config = dict(
    d_mlp=2048,
    norm_eps=1e-05,
    init='normal',
    init_std_qkv=0.0218,
)
Each number is 128 + 32 x the weight over its row's rms, rounded and kept within 0 to 255. Layers, rows and columns count from 0. Numbers have three digits each. The size before them is the row's rms in percent of the matrix's.

# layer 10 attention output (transposed), 512x512, rms 0.157, rows 212-255, columns 128-255
087:163123172140121108156120153101082101126075151103106156172169144134140117148103166138157146171150101089144099133134183080166121065107121085140125093073154092143163141181131155155114163077137136079155139115152116169130130085120097106145081172195096085136076195143116132151177156154175122143132143109083108148081052086128123103122160185106097118098182122146101163174136097172116182136138
082:125128170161124106109119085198084142139172155115103193170104142168138182092137112182170164157137187062173090130111123079154092168130138088109128088151097097122107150131102117102204080148167166156092159099130144106181130135142093139095100109150138131064111130097144149084089116143124197086174142132122117103197085136134097127116150154137117194156146101126124188132115102127138104125113
091:094143108131065124129151133133154149112116159152128201120073077111119107128151123141127127168108107131082212166136179099113089115181120156132157138074129162126082076081129145103125141145115148168134095095155138122168053106116119097140159138143154119167139146110072117085163086149167151086154077178208107054151121099158127064129108082132154147163106083070153159142089089089098100153121
086:161159117170098082105132111159136085120166100109109156150202067162100151154156136149088171183152069112162148161105101137097135138133148126142146130103080078118140117208055155135105069100148197130063087182167131103114131099117115141113132159134049096119161152132128068105108187172198071068141108143132147123116121024164144087133094130118109097104093132105125095076150135151135121150186
091:125186142174153135133169135161121112145117178152069177143096160145128048111219152176141153136095087156090135106140174138148089150105132146108137094124127113138187106100108109108129097114109088138175123194083140156148142185153122159086113098080190185134118135140126160183116109156102099118178175146122109151085136095103152196120158153099131123122149209154155128163183134099107111139148
092:112163133142147151121133039105115173071112138179115186119090175103120105175110120142135106137120113133170161160123097112103099117154087138146141103083154149167141176104154130135131082137165107129102138112155078117127139072123138122151066124172040114160102098087119141135091090153122169157146129223157162153056133106156073151152101116131129133105172150106124096123134072113163151150074
087:139127098128121109138113133164135152106100132120093098114118124119151206117105131146167085141120153197101160158109150108083111180124118035140091153118139134166099224061159145143128116116163081142166137120107036196097151179127117206108072124046173139101079151154097111106119125143073089214115104101174152145096119127204105146144092113159215140137124087104103072095131110098135107122158
085:108115070140051108168045128138126077132096101062138118139096062156115147141102130156112099139099178116194192074127111141119137142138104124086159128101104175187095128095150145129114139146175193085119116076176127078110070104160163175151134153142100153122145130125112155104120160126191096130080149158147065052137105163122132195126076107143108127134106110104098133190123154163119150155171
086:236158048101079066180129101153163173144112170118102159122094165159120136081134102074165149121164063116104115110144146098116158107124175077113149194171111164107073174170135105135113130049133147137175159164151121135166125093133143112153162143130121098140080144111073125113137142137167129145144130172142136107192118117118155087101101101153096096152152094153116123112142145145189105092131
091:144153164111148105095107136114214155110142194150094172120109130088131168089111144087106149178198100107147078145088155110128132155160129206094162090104157146121109170160109118070110109158113092129144120125145088183113163055135103153086163170127102177150147150128097126139068173130063135155179098161093108166128159127126164099160111177100082127166088049142152145171142141171097133098076
083:133112111119105171158133137142109153160126176169105080071157122147215163147167188147160153062103151108162077154090084090047124161108113096150161066157124102141116138113129143162183172077072118159111155138136196109171114140128136162085122124100162093141105133125108114165120172141145116106137079160131142109107126132168093112135134144068102134154107149080131078154099125108129109112099
092:185178129127222101171124153094101125091217067171109117166152184135152135133084149120134133141142146103106123129132121167161185107093116114084085162112155109094136142114148105105125042157155043158083132125147158128182131155163107152118176055112116116140090169146140152088132115112097148136158160109115091095173146110126136148121138106153075138152139113134109126110138155173115115077129
091:131139189100151147055117177094139100142112120101069114182151171081117102121124122113137125134153081113084086091088087153075158169159191137149130126135082066087124182139153123144090129178070098135057105102129092105112130177120173133076163110100136151102071193069146135231106226105113110100098084101174146105116187108142190080157176108082072119155144140112125109088153128106087121086119
088:115153152104144180075090117122116137105154182104142127133146140090146112101131159108172125142140155111068085109142160100123113131134074103143104158143090072149194157104155132138099138139068116157114076152131144164097101106136152137162103113137160099097179165098094152152128102112191108120193129117133119094149140158122105129149071147094127093164047102064104159130124105119144074112082
097:145132060175146183171098148102139069096107162115125161138136077079166151097174096095108092192167112086118128094073183121102099110153124165147137156114166110124110139083068128135126177205077142127109117145105173115149151116129091149159129176166154126180060107131100155134105144109162081153057137143192072127136147116164131103154105099133121112112143132115143123180142175063095119129129
082:152137152091088144097165156156155150091130132166117093163141187108163150147160123091157147142114207154148140108140069139125120161111166138105152153108145155179176094149138118121149087150168184135135131156102126124088147146125126103118201133158155169130100175116119139144202143158138136177133154106127078101127143083171142145140079153141210182111086109186115119105147058099162149164096
087:130120058112142138132114142152130112085102080083142123143198142098139157159066117083145156116141168097106176154076075085076121118130099149182137143175119083129131129151163167158098030077124124043122090110055142145109161191157105144169185137121098147136125167164126093116103138115148163147141139105090086071157149148137148151173073135131123134114115141130150094175159152148183088147065
088:140109172143123104152182168116139178130106126206162144074145020153168091148175114160149185109159152095117099159172115169023121098115141087130088177103108122159110147107086162121126067142048105085093163105078133089194172087109103066128121121143207138155124065128142126120115137169117094169073167190141156138124129115148156106149147121147115100154163116099103107139140133097092128097119
087:123124081132134127157118120106182155163191097137100101104157154087090107138094144131141159134118146103147150195140142191142114171149111142198106163134146085162116057076129101164186114121100179153129165151080145116111136162150146045185101121129139094157131132158145127069122166156168086104111152136169182042135105155142109120118101153188147188112101112108171081037121175134117106172115
099:136094155051131150157124164116165145142202119099107141126131037166140101129144097160180186162139105161173131081131123169150201107205154144116105098171103103119056129177128066121105101183085073161107151126101153088114143139153104084148181132137121106115131139181094140124128116209161109127116111082135187119136122085166134153139201094095166155131132135080160147171102090123119183119152
089:136167060082143113103161127128131143100099194121120200128147137150099139149085171125118147180075130159090119144140133186129144092119125122082142092110164097132117148157195062197110115075122151113084101159090207068122152113107112033071092102108107117132169134174130122203144145194118153150130087105166128113144126095161160133108151117119101132175117117141130131142102135145104090062171
084:125148114149139180123110123176168130163113171188156155146128163120124099092088083162171126135094116140160121089178126059111158126190130181125106130152109127082154125113143141102163120089191152160136132051142095189077115073089131102175135153142174144171083101135070106143205174139119137110126162125127079110141188154177188117108147121072156085060132168173096136168047104160211214158169
086:157098171175170152111081129138126117120139120122087158107128159072121155139088102080102121148142153109124129082097094113109095117146132127169084098135116190218098146170099129073170109173176126148117160155124086183173113114119139096222135089140116118120118172156125164144115102133205147101149123143196060175159182153178150176163097132113126189097158149122129097069144115126109116168146
086:122124131115101111153098089072082178180134124107104151092166128091106134098166158171103153165085100170123114114137153178075113069148159083146165131130117134152167163104110102137094112164126098178149089154120099109130128136126178132124087079150126143139111070125140125161116122201114078179098090140143103133158161136119167091090160124157114156123128169176157181167097085212114102152141
090:142057146101146166137154117083105086086103145138168094138138100164043042130099110126155108171162098155105116099058091103089125126096116083133080091125119152152126141139127114110119138111125082179127150208144112168133091130143149077128114059085106113144121148119128095131098116181176150144190025192120125122103108131136138126123117083148149083164165054113136140116054109155099088158115
081:043095134127113062170056073170145166083169164113159125128095129125107096150148145085126157122064115117135139122167124148103124155109109188123084193162146178104193103134142115122140132101156119093193124125179100145176182141096094132144139180157135100145130073114106080123201082175132132108174121117164123079078143108146083095098074120149142129109130156168134109095111159156113157145118
087:080149099146116148169145161086106111085156072149136092106126086137157144152116110156153131045107107124132199128198139120154131095191049077138153155090163149146190068129126080101160128126130141150149119098146143149124144182128137102084146064147127123121124155146165120083102103077159188105113103127148155097091129196104214147180163109166132150133168182079073119118154129101097191131148
086:149136123128161169118062136139133108154142134121151117153099252114175152086175191032124160135116138155148102114085122100102135186163059096108104125136078126112150103133133136091215111105104090180115165142085127123124094087123168081135145120093155133110109115134141161107152115157149151132056145132006100224128126157144134133095136116106172153099107067137152068173165146182114132135164
089:186177108109138146167144142101105149135142113133146132143119104165140107138134140109136139120075103115135114092145140088143107130142166087125102133119123135122147143140164142175128122105096188110130173179086106147137195105149153189144120130163153075102139137099142175073049088152122100154146132090111118145133135117122101159109082169120114110108084147100107119137101153136094088077090
093:110145145126171072099122083138126100112174198137129183173135115133147106154153196129133148128153094108119169174148118136143142167128100180126071131136102104158084165121099094141134124136178149148086172085127089172142147174107189137089057139103156100106136191118142171118051106119134124099082117089109072145157124124110161147171115173130120110132112128135175100099141135137131144166094
087:143127105149130135133113084166160088145089135127115121126106101124128111143149119159155185109167204074152136098146092117133147146112169162099085083145108162143127130146147136134103081124122192131118161125133152137118187115128132151094167170107104120124098076097124089121129165149187084129178191153060147105070133118149138166098088117139114100159128122105176129148139143114155094174139
085:088168165187096143074179138157074135139087102094070136120120135113099113169076163085161108125073112117145027072077171145138130074072146077147050156191137137095104113125121127141110116069099130094137116161135161102132142211165162107134139138099161138125118138130161168089176143156126118150138150170214154146128137137180168102120128154109152147122133123116118085119128113177059165124122
091:131138106104158072136119109223132161099138109126163150149086123131165145151067123138164157148083143082151141087156108150151099196139103135138118166109092167145134111188115132100138103170114131110151101088063127068200170131077072181103149126099132064080106121177125153140082147162091142126061152061189099177126128162139118111115067126072156132107151098122138118122172099198169129098141
086:130127142108083080137134144126087171157173101126129132147119117143091079153093149176137104159134097157068173216136091221167100159133127145097146142166147130149153122132088123126162154132153117131092108151127116165155154141093108127195124114176095170164116135125143202135140120106125107186183144182128139099173123093135146140163145115109108172172083108158076095098165105106085161135137
089:135089112132109120154126132087113159107126095090183166104165176085117113116136153102117156135106115131080138155112080176140152096119133135116145085129101185137123121096117143137149179137140098154175121124155055077146055114190150110141112140114134118134125170154162152152115150127110173122186161150143116142172112119125210052135141106199128125169136103134051112150042090151129071099154
090:104074152203133139109161070174144173111193113130127168133120165107123162121101116119123127128125090125110131123099126130146159109128113189098110130115112149158131118117109126054193157146171137076120165150151108124160069082176117162164143113139108113087141101112105183116145088101133081160032136135196158099154103100164192118113194085121099152090115144191094110113133153178122106141113
085:120107155149116145111120114120125100167173162164109140148077208107149170177198151106085162139128171146120139096127145101147096117172122113160124137130173160109155097111100102182165143139212085173135153144031136121102188090182150191106095132201096170110157148124124072113096115204098047141146105109132097070177138115132164091166122104091177106168142077154174095116127095194089147064129
086:096152214105122160129163156158093112118164138163110096121122084176159131120136140080128104104138110137056097117131178101108209112116118089136064104128156086143144141097143095126131110076176125084120188113077150065149134108098148126125187109183152119152100104145120073118125126152147139061106146120094151119155118150150119123176142137145106116179176173139122106145167177149147120134165
089:100176190057125157161162140182158160088153170136128138112197155154142134166120091172181074142172225085107140114118163112143134143122150159169102111120122143107122129128059140140133089168121124110148108130107138130142135124105136105164150055099090129103153104101098121159085158093179085113104171129104137130136094089179068170096112157210111063099136091138052132104146117177182170145118
088:108169133082119133198146115169104134147142161091113143108136073105158132143171097081055087157172089144162106114182116084050135185154178114143158180136147181123107120129138182157130143141183080109117142106071154199142085210116192132103107097138170155148087080127153118104124136181144150145142150082139151078149135180144140134136125153156091142101173097103136134107094097103210175129126
092:111132113110154129047108183129139138141095105134093150149176146086177138121119086169144136179055154175151119151186117158091132144162120130088087194109108122166168133158084155201192102108085127136134112108167130093122154189114153125083133100163133070176128124107081158155113119107084128160123087107151122131174147136137094111133174153109123156113119120105104181114078111103103132164123
088:178159137089138119156143082162133133133120071100140155095194087122097109131129137084092140165116139119123136131109134122087132103185134154163207144145162083104132160121092110112068109129148163130150139131096107125136124114135120085059065189072074136162130155110099164129108174096142164158101192175111133154131069101093104135124122069138082123134130189156096113146166117194134122107138
091:163108122124102125145092117061155174133140129084147178135136115158131151167174065129129156174167117206128105131109081153119130134084065113090111085147151074141144093099148141141101150132076127115100154135167137119173100146123147094157170113110120134101084129095116121143147116155109096068143124083105126129064082166133120155156158132144133089136165125162109138078119147096156124145156
090:105116155115161156173161127146136121154136129119147158137164127149101102098069162094064110181120158129110090175141121104159148093110155145182148128122087152113115112133116106184107144142112175066106127098182125137115160121156149113099154127105166121119137165136092090136132181137093152118135117094152152118117088089119122096145120093048141169070142066122135175147095188145163141174081
# layer 10 attention value, 512x512, rms 0.201, rows 213-255, columns 128-255
084:104160103186175119155123182125128151158117002091152089158179176145152164155149083124144157126150129121132131106089102101123177071102088131130130134123156118141139129103119151078092107145166087178136155138110123146177110143193112084139132135087133150145126192191086099127120095124136162153154137133166123184159100099163142129118117119166068102142128148163145160111107129168175158165105
090:131137110075174145111095184129085144094174128128155099127095168179119099083123112145181130155101147149119129106094098114093142205136163152152070112123118168185095106145156120180117081122146106171119192089101077121139149174097163158150111132119100173084124106132080127142164182132067117224078098131095105119119064186093111128124153148184151147107126137129129143085148117151175105114133
084:125104102141179110118109131126090076141142185158122176141095076084158195114119166141087107107086080126183153134125158149105059103140114138098126095179127083137160118187061150178173151109109147147185154137154150161149136101091095093096088120078121182036149139055136111122137096151154141144160191132106111171153076151173097143103113132126098143108154136159140144114185105083126151143175
084:118108130115114074123048143184108173085101119127095114182166107188101168197131144141138172071145083115123100175195169145092152183113127159194135131130167111133139098151129154116166182065162137094127136112157115110137155101102089117085147150179092144143127124125195151139083083164158132110109118107136134104138062126175117121138121125103105105139088158135066139140123144117111115129128
088:083096165122135082109147102161144154134117100082124097134157082148136077192136122076178107102106105102122111136148131088130119148105043087090165098161193130157118103163096179110169139051111153137195125096075073064126063114160179097093164108158081125125072120150100151174079153092072156140152131164154104125098167102135159194130128071112087137138166188145168193179063127088155168154152
090:132151120142160137123177136128123109177152156126070173140143196128156115133138102108166146145144089111107095133082152109113144127106141141111120146138124096123127103082166136146159118144114146141080147131147089169119145151154173137161146106189150105136112196156117082114089172162157138116089098118108159129116148092161155146127120095123159088152161159102112078092122142108186146144118
089:081165116121132101150139109117153073155126107168171137090148057140100105107216149092123173128092133135141196128121111165070092154122106094116131138163115082154150178097097091152125179121148102157135150172087145162125106167156131068098127163114096148030133180147154145171139136165145145166158148116105150121123166066111101120171169155099163110191162155132113146166144155100148102142165
082:092117173166090091107161108137114113185157044073086181148120144128125159099176089143139170131101119151095103113065157086151128153153124131082159179128131142140142120112140151110128078111184116106139112113126171141137115179141145155146123185135117114114113094142105103109173203147131124096174127140136135121131177162178146138103133135132141135141116094108166148148119170129146076106174
087:133149109159156153206145141135168149087140134168121097160144141157144076128148130107108140137102164100180120145071163165147109167149141196159114117203112156079088108160102127087107089143116154088094082135105145096109152165119154130168136104151171149110184087114058139133136184145165199087152150084111100125129082127135146133173085138146131144129103165099106117092092116164164153134113
082:112147144119219147162175197102143108067126116157153108155091187142163160162086203136153047094075119151136096110130159128079056125180097115121051175117193184170168123120170076113186122198048146128094131080142151140115107124128115125129160072148145059105154059080113132145146109150156139114134117129117094165078073172112152122155137150125131148113110198089150139141089069049173111143112
091:172088091144094115192125116212132108121137172100162128164135103142118179118170146139136097178116130095145154105125125159101127118113103095108090132149081131079093160138124133097121102166104081073160112135119098095144141092205140196062093115148172135164084116138150153102145128098134153070088113140155100140133140162165163145098139120149124124101166117124142172182150113093118210178131
086:129129174094087102111128112162084170102109133157150130158073121135103154154089198110164131215188155049122096118149137095133123136118193153164186094133148130123122132145147087096136144168163142043095143065145155114146149108158139084158115123105171132101121141100087120124150129057125148084074130123134156147136114125105130126150109148167099088153113115118101111097148140165130146140116
086:137154108128133132123110145136158130130096173113118161165088117138102122167080134164056129151220132124115140154077113083069155096159200089167128107172127130145131123148139123163114125155136152037110162165141090107165124136146125124147133166152189144127098139146202115086172163085110145133139161131140145112117098115128125120109116089146137200078086097186123129142090084115144161117038
092:116129152136172110178098128127089153078115119126149149134116066122149101122148192083143087127128168175097083104134146109130112151136102177134155111122162148137115103146151152127089118152172185135167153099150129128162144129201127136114094181036106096130105140159062170144157138108070107146114160171111081190156127162141127090130137102116158166094141188116091106167140127072112117078140
083:102143118066131158169124097098105122125143154104135071115070196105151132103116097129153143111097102129126173163149109098142133160098141200152082156121103101148141122104157098086063160098144112142154118095149042105092158180149196129095167142128185095153102046103150078145110084086136155120136134101116125154065093135123120169096148126092124136107132107156159161088089079147153112078088
088:156108145088106175165164130137126108139164176133111149062167180104147127138137137100176164115149097072071133128176114130120084116098149136093107122165165122085137172097117148145136140150244122110106128116147127157092131075127130109147048110124121163113137117102130123121095168132100111137163160106142203085134135108099107150053146146131171148118150103144087158088157161156160153157141
089:099152131099090134138150137120138077152117156103129140088127227115156171097153134184136158144109160136072100080147165114113133121121121171113121146168136140116156141141138086101168124170146116121165105122169109084081141102083080126116093095077121125132088093158194147098155141112165116099137108151099148167123145148096134174111097096128116178054156098078166133140211086130170152191136
087:101083079173094125131159086124128111173161111110139134101090160113148150093177142116135133133122185129130155114147140144102147104102130158097097134129095150158183070153124123102129084148133121165164103110075143121084135110137134186134132095064142082175151192086113083163150120148129150103081171123167161124116056129089071115091143134154178168133155108210099120148159121128135172155203
094:119179155106148127092143116130106134087118066178193089156074065116152157180113102116159145077071131104157157079099093180131143190167227129088137136144138137120119146081098069119150148134160094154157119111162147149193153089122109097064174101081099140078154124161132155147138112104137128135124197138084127154150107133103114109164111106168133097093102104168144033174195124076120150113142
087:135116144098153147118134108148143132127221123167064134143142117112083168136177075148136162129127179172116147113130102161158130133173151147080076140163152119103178125188120185148102091090123119093116121151076174094128210107135157168102172155131147092094161113106121098177110130063114161101101092117110126192142064131120152097155106183091141157119150156081116142121126154130101108109090
084:103115040125133102131180146078140174140150145176148119153089077156093171147099128167115183133113152120138119139185130104110119109117088096142174132175188190074159179124201080129105132069093102149137142119088148122072118123133154129134115140096129163122152065145157062150141111104155077182116168161164142082161149115095093116170161147112138135115119161101150117113084144131150097160125
087:203126135160176120118139070111055138144129132132133142158096093116057117176135135126108212121121100123112120052054159160168107157124132146125122078165085082110113135120201092130153133156074153146175163121049094101169139104160161135146149218123086172157080090115136113134106141125073090092161163175152094183093118125163037085179127141131100110172132118105132185072146133159138093182104
086:107103112161117118103147102084151143100203188136138147152175110115051107157143127151121139144120179159165102143125095136134130136112139163091193122133157110097110116174106148118137116110113086155130066186110139094186135118136096090125122098115121114122181088155101133120125112089121170148098147137125094147097113155148077083133146102150148159134140156112155132059139115155120162163138
086:127134132117129159146072147165169127122167165118076161187126127101136042178079168099123133155168137166127152173084104117054088166092155124122112118128127159114080165139131160115088127106100161104169083136123091091120087178122112117088129134139155206102194183125130131089119193110071184128084127154091139106128086132117101074121161121163119141146120109121229111126081107129123093092132
083:133110089138133126101095090174166134095154142127109113089120157129128110106138093109131166151048169132113178157201111137120139153150132177130145111065146164149062174138144073132178119143148084163122123116115130143158107141098104161151099120139120183202137180134029163050123142136132134147124174156140109072080191148160128111129150105129214095148098089115135148116136114187121117148122
087:151148143143084091110128098143093075184157090157137128115152049107136174156128130174140171157164101103152119115062112147136167126082133152094161103119110127127182112122078090097145087065136078145133112161185112162111195115186147110106121093070113163153096088161152102125088117134085136153137117158090124127089100082161112114186164122105077156213121078106087125154152155177123105143116
087:130112071068106103135134154088152097154185118100079107098129245147108167209108158129149115144086129133128105100111156127133149092098167146115105133097161066145129091180139049153135095156089117121137117151141089128122147073119092141137129179123121148141130104119177159104176158160196164153147116149115110106124101119118133117148065188160138162106105088090129115095105144188138120014118
089:108191167128143142130088125115149103120110184095114102088164126123135145140133158114147080104155143092157096172141087208082104142077128086124122154141139147169117111125133172097169117154124085151119146170134113155156147182162086136123092148114105167160148110099147147123087121118081129195163150146162129205108148145112117138104193150169155133153114093180218158157104152079119094129121
089:098147154175120116111155131103158186175117088089146088142085136150068177136140122148113113125165083113172124115128103106087124123168110143136163068071143104174111123095091096083072104149098135123139114077160153152148086102110053114061133092151145170197198086146104159182130163100073178078139206109117165143143154091091090109184138100094069165178094212124111159139128131174124112132166
084:156159131111142134183143105116151123115090168132114183143134092067122158060110096128108168109165121154134123106173134151202113138074102099169143093094107149137171143156143150094156105105210109108098082134164108069103055152126168100058193114133168097139144116107160108104134180129145130107174178150112085080164074156125132130128121140118138124110095187095154098163093151071120117184100
086:115147163114167164126175141103114139047180094116139096123179126145146097088168055120095155158127128136097130115085095148182140095140135103130150161109139100138094043083056169182080186118151133140103157116135083149099091164132127155110094048110160143069109177143120139086169119129069135124156157111098090080173117148110155120067134092189142142077147137137152143153057173078148127151116
092:127077129152112133150163083100143144181155099118103149161157152114129126107158171178190151129076087106149177091138129180146140066132112132160126116182125100094122145141163146146147137193132097148124117144105102168149108162168144170163148113203115124144106160122106080164092158179172115093072177198185101142134128112066110155130110132087102102111118162102127110099160142169095124146116
087:158127106152115134172113137125097102171068178123091104159129089162070109117136105094170142091108123133138186123132108095122117140128166072120133090150120153102119096143091160108133132070112167089132098143121122060139129196123138115165134191150152117082086167143178103139070131119120149096158140146110130114124161057157114135076134124121082149096147156076112109163108134125086112118210
087:100139153058086173128085077135163173063159156135146109123119217089147109093099112144173120172115164142130113091120154097105166163170114181177134117099124117109115116124142091169173175105159135139125128116120080096123120111144127095081114140170145119129133092107115079161101152154129142133095122098107140136134165176179110109103069114120109116094162107118135073165193168088123132109089
088:109113118160114106179124098096126149156177146087103161122144175160104102108122094156078165158155116099157148123123121089118193118197123167151139181159123113139128097101121120086105173140139138136101129089124136098131121104098125184133118154124174110140107151156165090117181183176228119137108183194213105144135135106156180124130122153060135164192077149174099140060148172192092110084140
083:149128149077090170092080136098164037114083150143105094164203157185188114158122152117110218115098180139087109097118078140094142140073117138107148214126115124093140169195134104122153110152135055120108148135092191106128111160092144073169137124187133169125088169137143131164120190158148133168138131100083152084118142062117135107120182110161109101149120135143129148118092105175109103098117
084:106110124098116091139159111186163137151127152113148130146125080175114097112106135114132112127119134096136196164151139120154128094072121146119130140113125159141151173142083164148077159083119103107107119123172112067119159072131116124067143184130153147164188122117131121148084123103159123182107134147121121135082121173101146134125097129154101105112141128153117084125132099072105166144139
087:106153107170177126083098075082144106187101089078090165126150165141136046142224161165111216164180164105109090093121112123198137130130135108141126102124112174170180133144111177116159071123225078112171134092104130125162124142150118156108138121139086124139177130128114121102076154129136131105183132118219118150170093108129118133095101163112134146173094086134156172129141131126170151113114
087:129123127163078156085165152102125103166135155108137164171164172174129146085132175166130163162097150125134090149137118120173108185131146146143149154108173089114167081119086102114095156081096096226159158143141146096173142087074149141176110134134102121169167100135140131149109123079102077136157137178120150074089144096145125148159153149150173145214109067136170113099151110138112107129077
087:158117157121161099152132179107106174089117195154129116113028163102098146108139148089178113147102121147134095109163144162128097174193123111129149127099114061100116145184165156109147050122133065048171119076144107155093183137076173151105153066110093137166163088122115145169103162035134128146093168102171079101180183137096112112120168103164143140088128109073092131085171131076121094161127
086:129166087113087097091145118167093182056148118125133116113150161169135180119169173065133112086148142173123066142145114129114102172090125112118126177069046191092130135127166114138108131124181176060141121135148169138144089113123136094129166170119104112127114117154110114178114084198174165085165122084104157125128124120086126121144143155104110095095142122124120074086133111158137049107142
088:177115070101183174128133151146158121150163138148129068205171101100149128151133127127212083122079097115155182132105139112105090162096119074132115132136117108142099076133141189175111189099120224106170095108132092061154130097132119136152091124161078125153151155090057129120112091111134147145145127107099116138122118181095101139201100097180103135157126144131122097090102107083125172122170
087:179123114158126088128120124142084181125101170167131122103143123119117091093131153143174136128129141117129068156130130150137122156146116033156120122144098126139144141122128172115153147146071171147114112068140149171184148131116066164103184131094092128156130109126130161188132114168129117104157171190116147189123147152086097139150118149156161121112132105109103144157160135126094108169132
# layer 10 attention query, 512x512, rms 0.16, rows 256-266, columns 128-255
055:151093148142093079136187136127170121145113142119121141073107120123127175102146145064145138150132123070135112134122133082174127121148150011149132180133105089151143163142107142138117121103154167157075181125094131134116138053088159141184201138162079124151110099117180119125155079160133083122107137144159032101124132124119168087120101085117097124121167122175118165164163153084091079091165
054:060165136153131153138124117072099108091084063083163123192191145089063126161085193111127135121123137152132166088189077199158117185096140097163152193114090150079115087103079092117104170103163180149129138165123118119139093189148124127139151152100151126130143117090097133113102147078091119151100124146090162086106099165148129113185071159133116132165148118110154126141078121151095057089104
058:104087118190132139095131093122108140073107082095157057123139068119134162108092129171109144084056107144131062134135105143105113134093097168161165144138096141103088061144168046145066101141130139112163162131143140155100139151168074121119127155096143131192107116107123095107059079138100123113103146147128110084105090165161122135140094111156133150134162144132139074119139114134116115057116
072:112093085132104176078159101114111136038095148123119092171136065103114146112160138181146103127108112172146118108090182133098150144156130098104132131137111123152101121148116135148135152134109113124122172124130089120127138176201115127061132118116128143108095111118101138140144119142186128126131109148141145129136117066155074124071109117151086091132156147124125154145087166210084118221100
068:062060144074110061061137126137177108091119146118099120157147137150148194116099147148137227121093134118175135112121072134093108149096113126144149168146139139133125163152118138109066082120181125131095101189132113154084138125140137120127111095124109127170103131129109190152135143122114143127133119135201186089119164157120070174116120088170109122174150122122108119148119107193126136185078
085:111078133199113079102076101102110124085116136155145175149123145117143137126137092142139098157088112148113123164137170107110115166130146113076096148168083120132147178127102143143103139144159115131148112157131101101111123183169113105126113170079130200130093122105127154184220129120112139189140086199119128102105116089179095175102123106123099066149173177088125152137129152186090063167175
073:153124127109088107137152089113116086148086095140135198148092101160097066181120190078126113100147162110185127128219149094117100191159128075112115080119092100077133106117143080140156141121133099121130192121122087098166178189192150156097128129082087174113115119126104120097137100201130114084118127105048121129165079072176141134153141194085096116096154106160106195117129125158086114163126
097:103089161164095111154156134121055097115134163148143135155124137146117113131143150198106166190143094195097145186121175142113146216162149124093121152116125077183147169123087178145110131157132114098084087112125085148098129178095149110140097096089142213128139123109098152158182057191156118119095108194163119106061140152166147160134115165147105139123157159106144088134149127159175028152114
075:128128072093123178133093161192139124155095134129085152138082143120097124093135095166098115141181132160090121170063113140130135102164126107155139154149121155197167142127154141124133141172106104147100116111153158222070152103050161132114117136137101147156148173129101110143135090154148092116063124095116128108090179197152132098146102162145158147142072116128157105148105140109157123141107
079:140190081151110167146149137148107076092130120089137077118143032117112084068209080123167115173158108104106143125119115126075115151132063111093102164150137166110093076066102189074086161109097149092120111088131151226086060114136105138134160168148104086118140126125135125117167095087149153142130106102171112161106101139169137160108153151197129089165106116118093020101109086103172136068140
093:143097121117146093113132097076096164107096114107159112159156127174074145139098072178104183128111132141129142095093142198103145137087154205087127115190167107098160141109120051104088160118182089088108160150091094111154165106207111096158154141131177163126117079084150203134125187129079118108159132073172141098134117051115108107153175172151086069143199114150147187089125137130115154162215
# layer 10 attention key, 512x512, rms 0.16, rows 256-266, columns 128-255
076:137144187115176157100168130170152181196175153131146154178084132113128141147096154169096126057090131111142108106088089112155094145172131148120180092144162125138126116188093185129149139076112090100135106174177117213152107121165093159145166131157190120105162164035160077176131146158094130167144102097160112133158183118141163126079134096129135106104121189123199148104157066132103128146125
085:113080103123107109126144121139128118070125098120070102078059092162136158101186153127146124142134150125158123150130142196170110115130093167150162171162117122135144110111133122103145165123096105138158108124162123114120120126123097105124135095115139142112153107081125084137153170130067152072137141124138125147187128157081150130136127199176124162097078101131154110054109142113145176156138
074:133149115170143101141152111185178121133131208127171122150087156167144088135084197036190094116096097122108214217155154137122146089048120125154135083092131131114141141117103091077208053106109150105173148124113127082174118161088095107154131109109119181087137106116133105119133113144111138086130053105141122118135152138144158052150108132133145169137151166153155136122102158089145113101121
074:093040075168109150084166161112114084143129134120142139117100159103140127119109158109114128117088141144077170133134127144095053114116064141133150116052147137086121136147129177087142150182120151137116109150134145187064085162118133124132168108102164124126135086166179120153066112117135070179135171101145130104122108174140105227129111131130076123122116163071188126123105117107119100094111
076:088084130154152104089145164159123154101121072075133116091136151108117091102142096175143134153085153199141175134101130139065080116105080185097054172111058122180115137151080135079211128206105102121158151094126144147117126077152076087110118149071153159091125098102112173140153101116093097131179102150124109123140127156129095181093093138153154097097068106046138140092142087099137108123091
074:050041131149115113103192088171119119092116102054152153126174124108105142107102162145117155084137159120135183147102140156126071153134114138189134157129102132147130135133096167120152130146177108090128120134107114184116119119122108082146090066127113114089093176138191134102176065089143096126144096083090174075181122178111085115106179064158097113132123122139068071098084160097159130166060
071:130144135083133214177092113105084110158131177143120178163123122117190163182160150097140136120137118087118066106151157107195228133132146153147213078139194100093156125106178106168092153055163170125104148091140136115181188148122082154078085123164136118090129150179154085127094139152157157185068182157092139126141147066134104107138187108121146161093155151175104156167123143133105120097130
082:060083140181074118108179117172097089135080069103119148138143141133078176128092174075094092116078068098158167174159110168101077158128125101182155128074067118168164146085113164109141100100136166096131125123136155162114114141170133109140167088074117108090132112139146082121159112084111090159143101113149194112129116158134129140100134094125081153141143087129147066161160125089096150092151
066:155164134175103100117136108166144163151164130173127131079143084086145133123120090129206123159092087123104157107101100153180096168128055174143118165142118130114126150121072203113085143113124142143107126092143135186150107094167107119117089126086089080110130124128166166110101102150152068136161169101125117124144144171101110114066119079195174149159103154121105126124136115151138131173095
070:144154146149118081043119127135166173113194069144121141080137126114101129093117153164179114139105134091107192123128125112181109147141114118094080169146090149144151108163092219078156135128161045094109111134124127159142115109120092136129082158077055159090084152090187170135185100134138130139158128108135139100092170145086131103096130088180083125191140133141117167131122147136129142156090
087:107139109115201105120132124085186082192151114115123140116140147127167141155057092152146095115081172097105109136113105069148155133130144086134123149088158186162118133137171101174184120171190164108133128136164164071176168096097120088108151115136146103147082147164161142113186156140142165076088121073099126125096199076100166082092209099172137111073167120171123179188075145132180127102126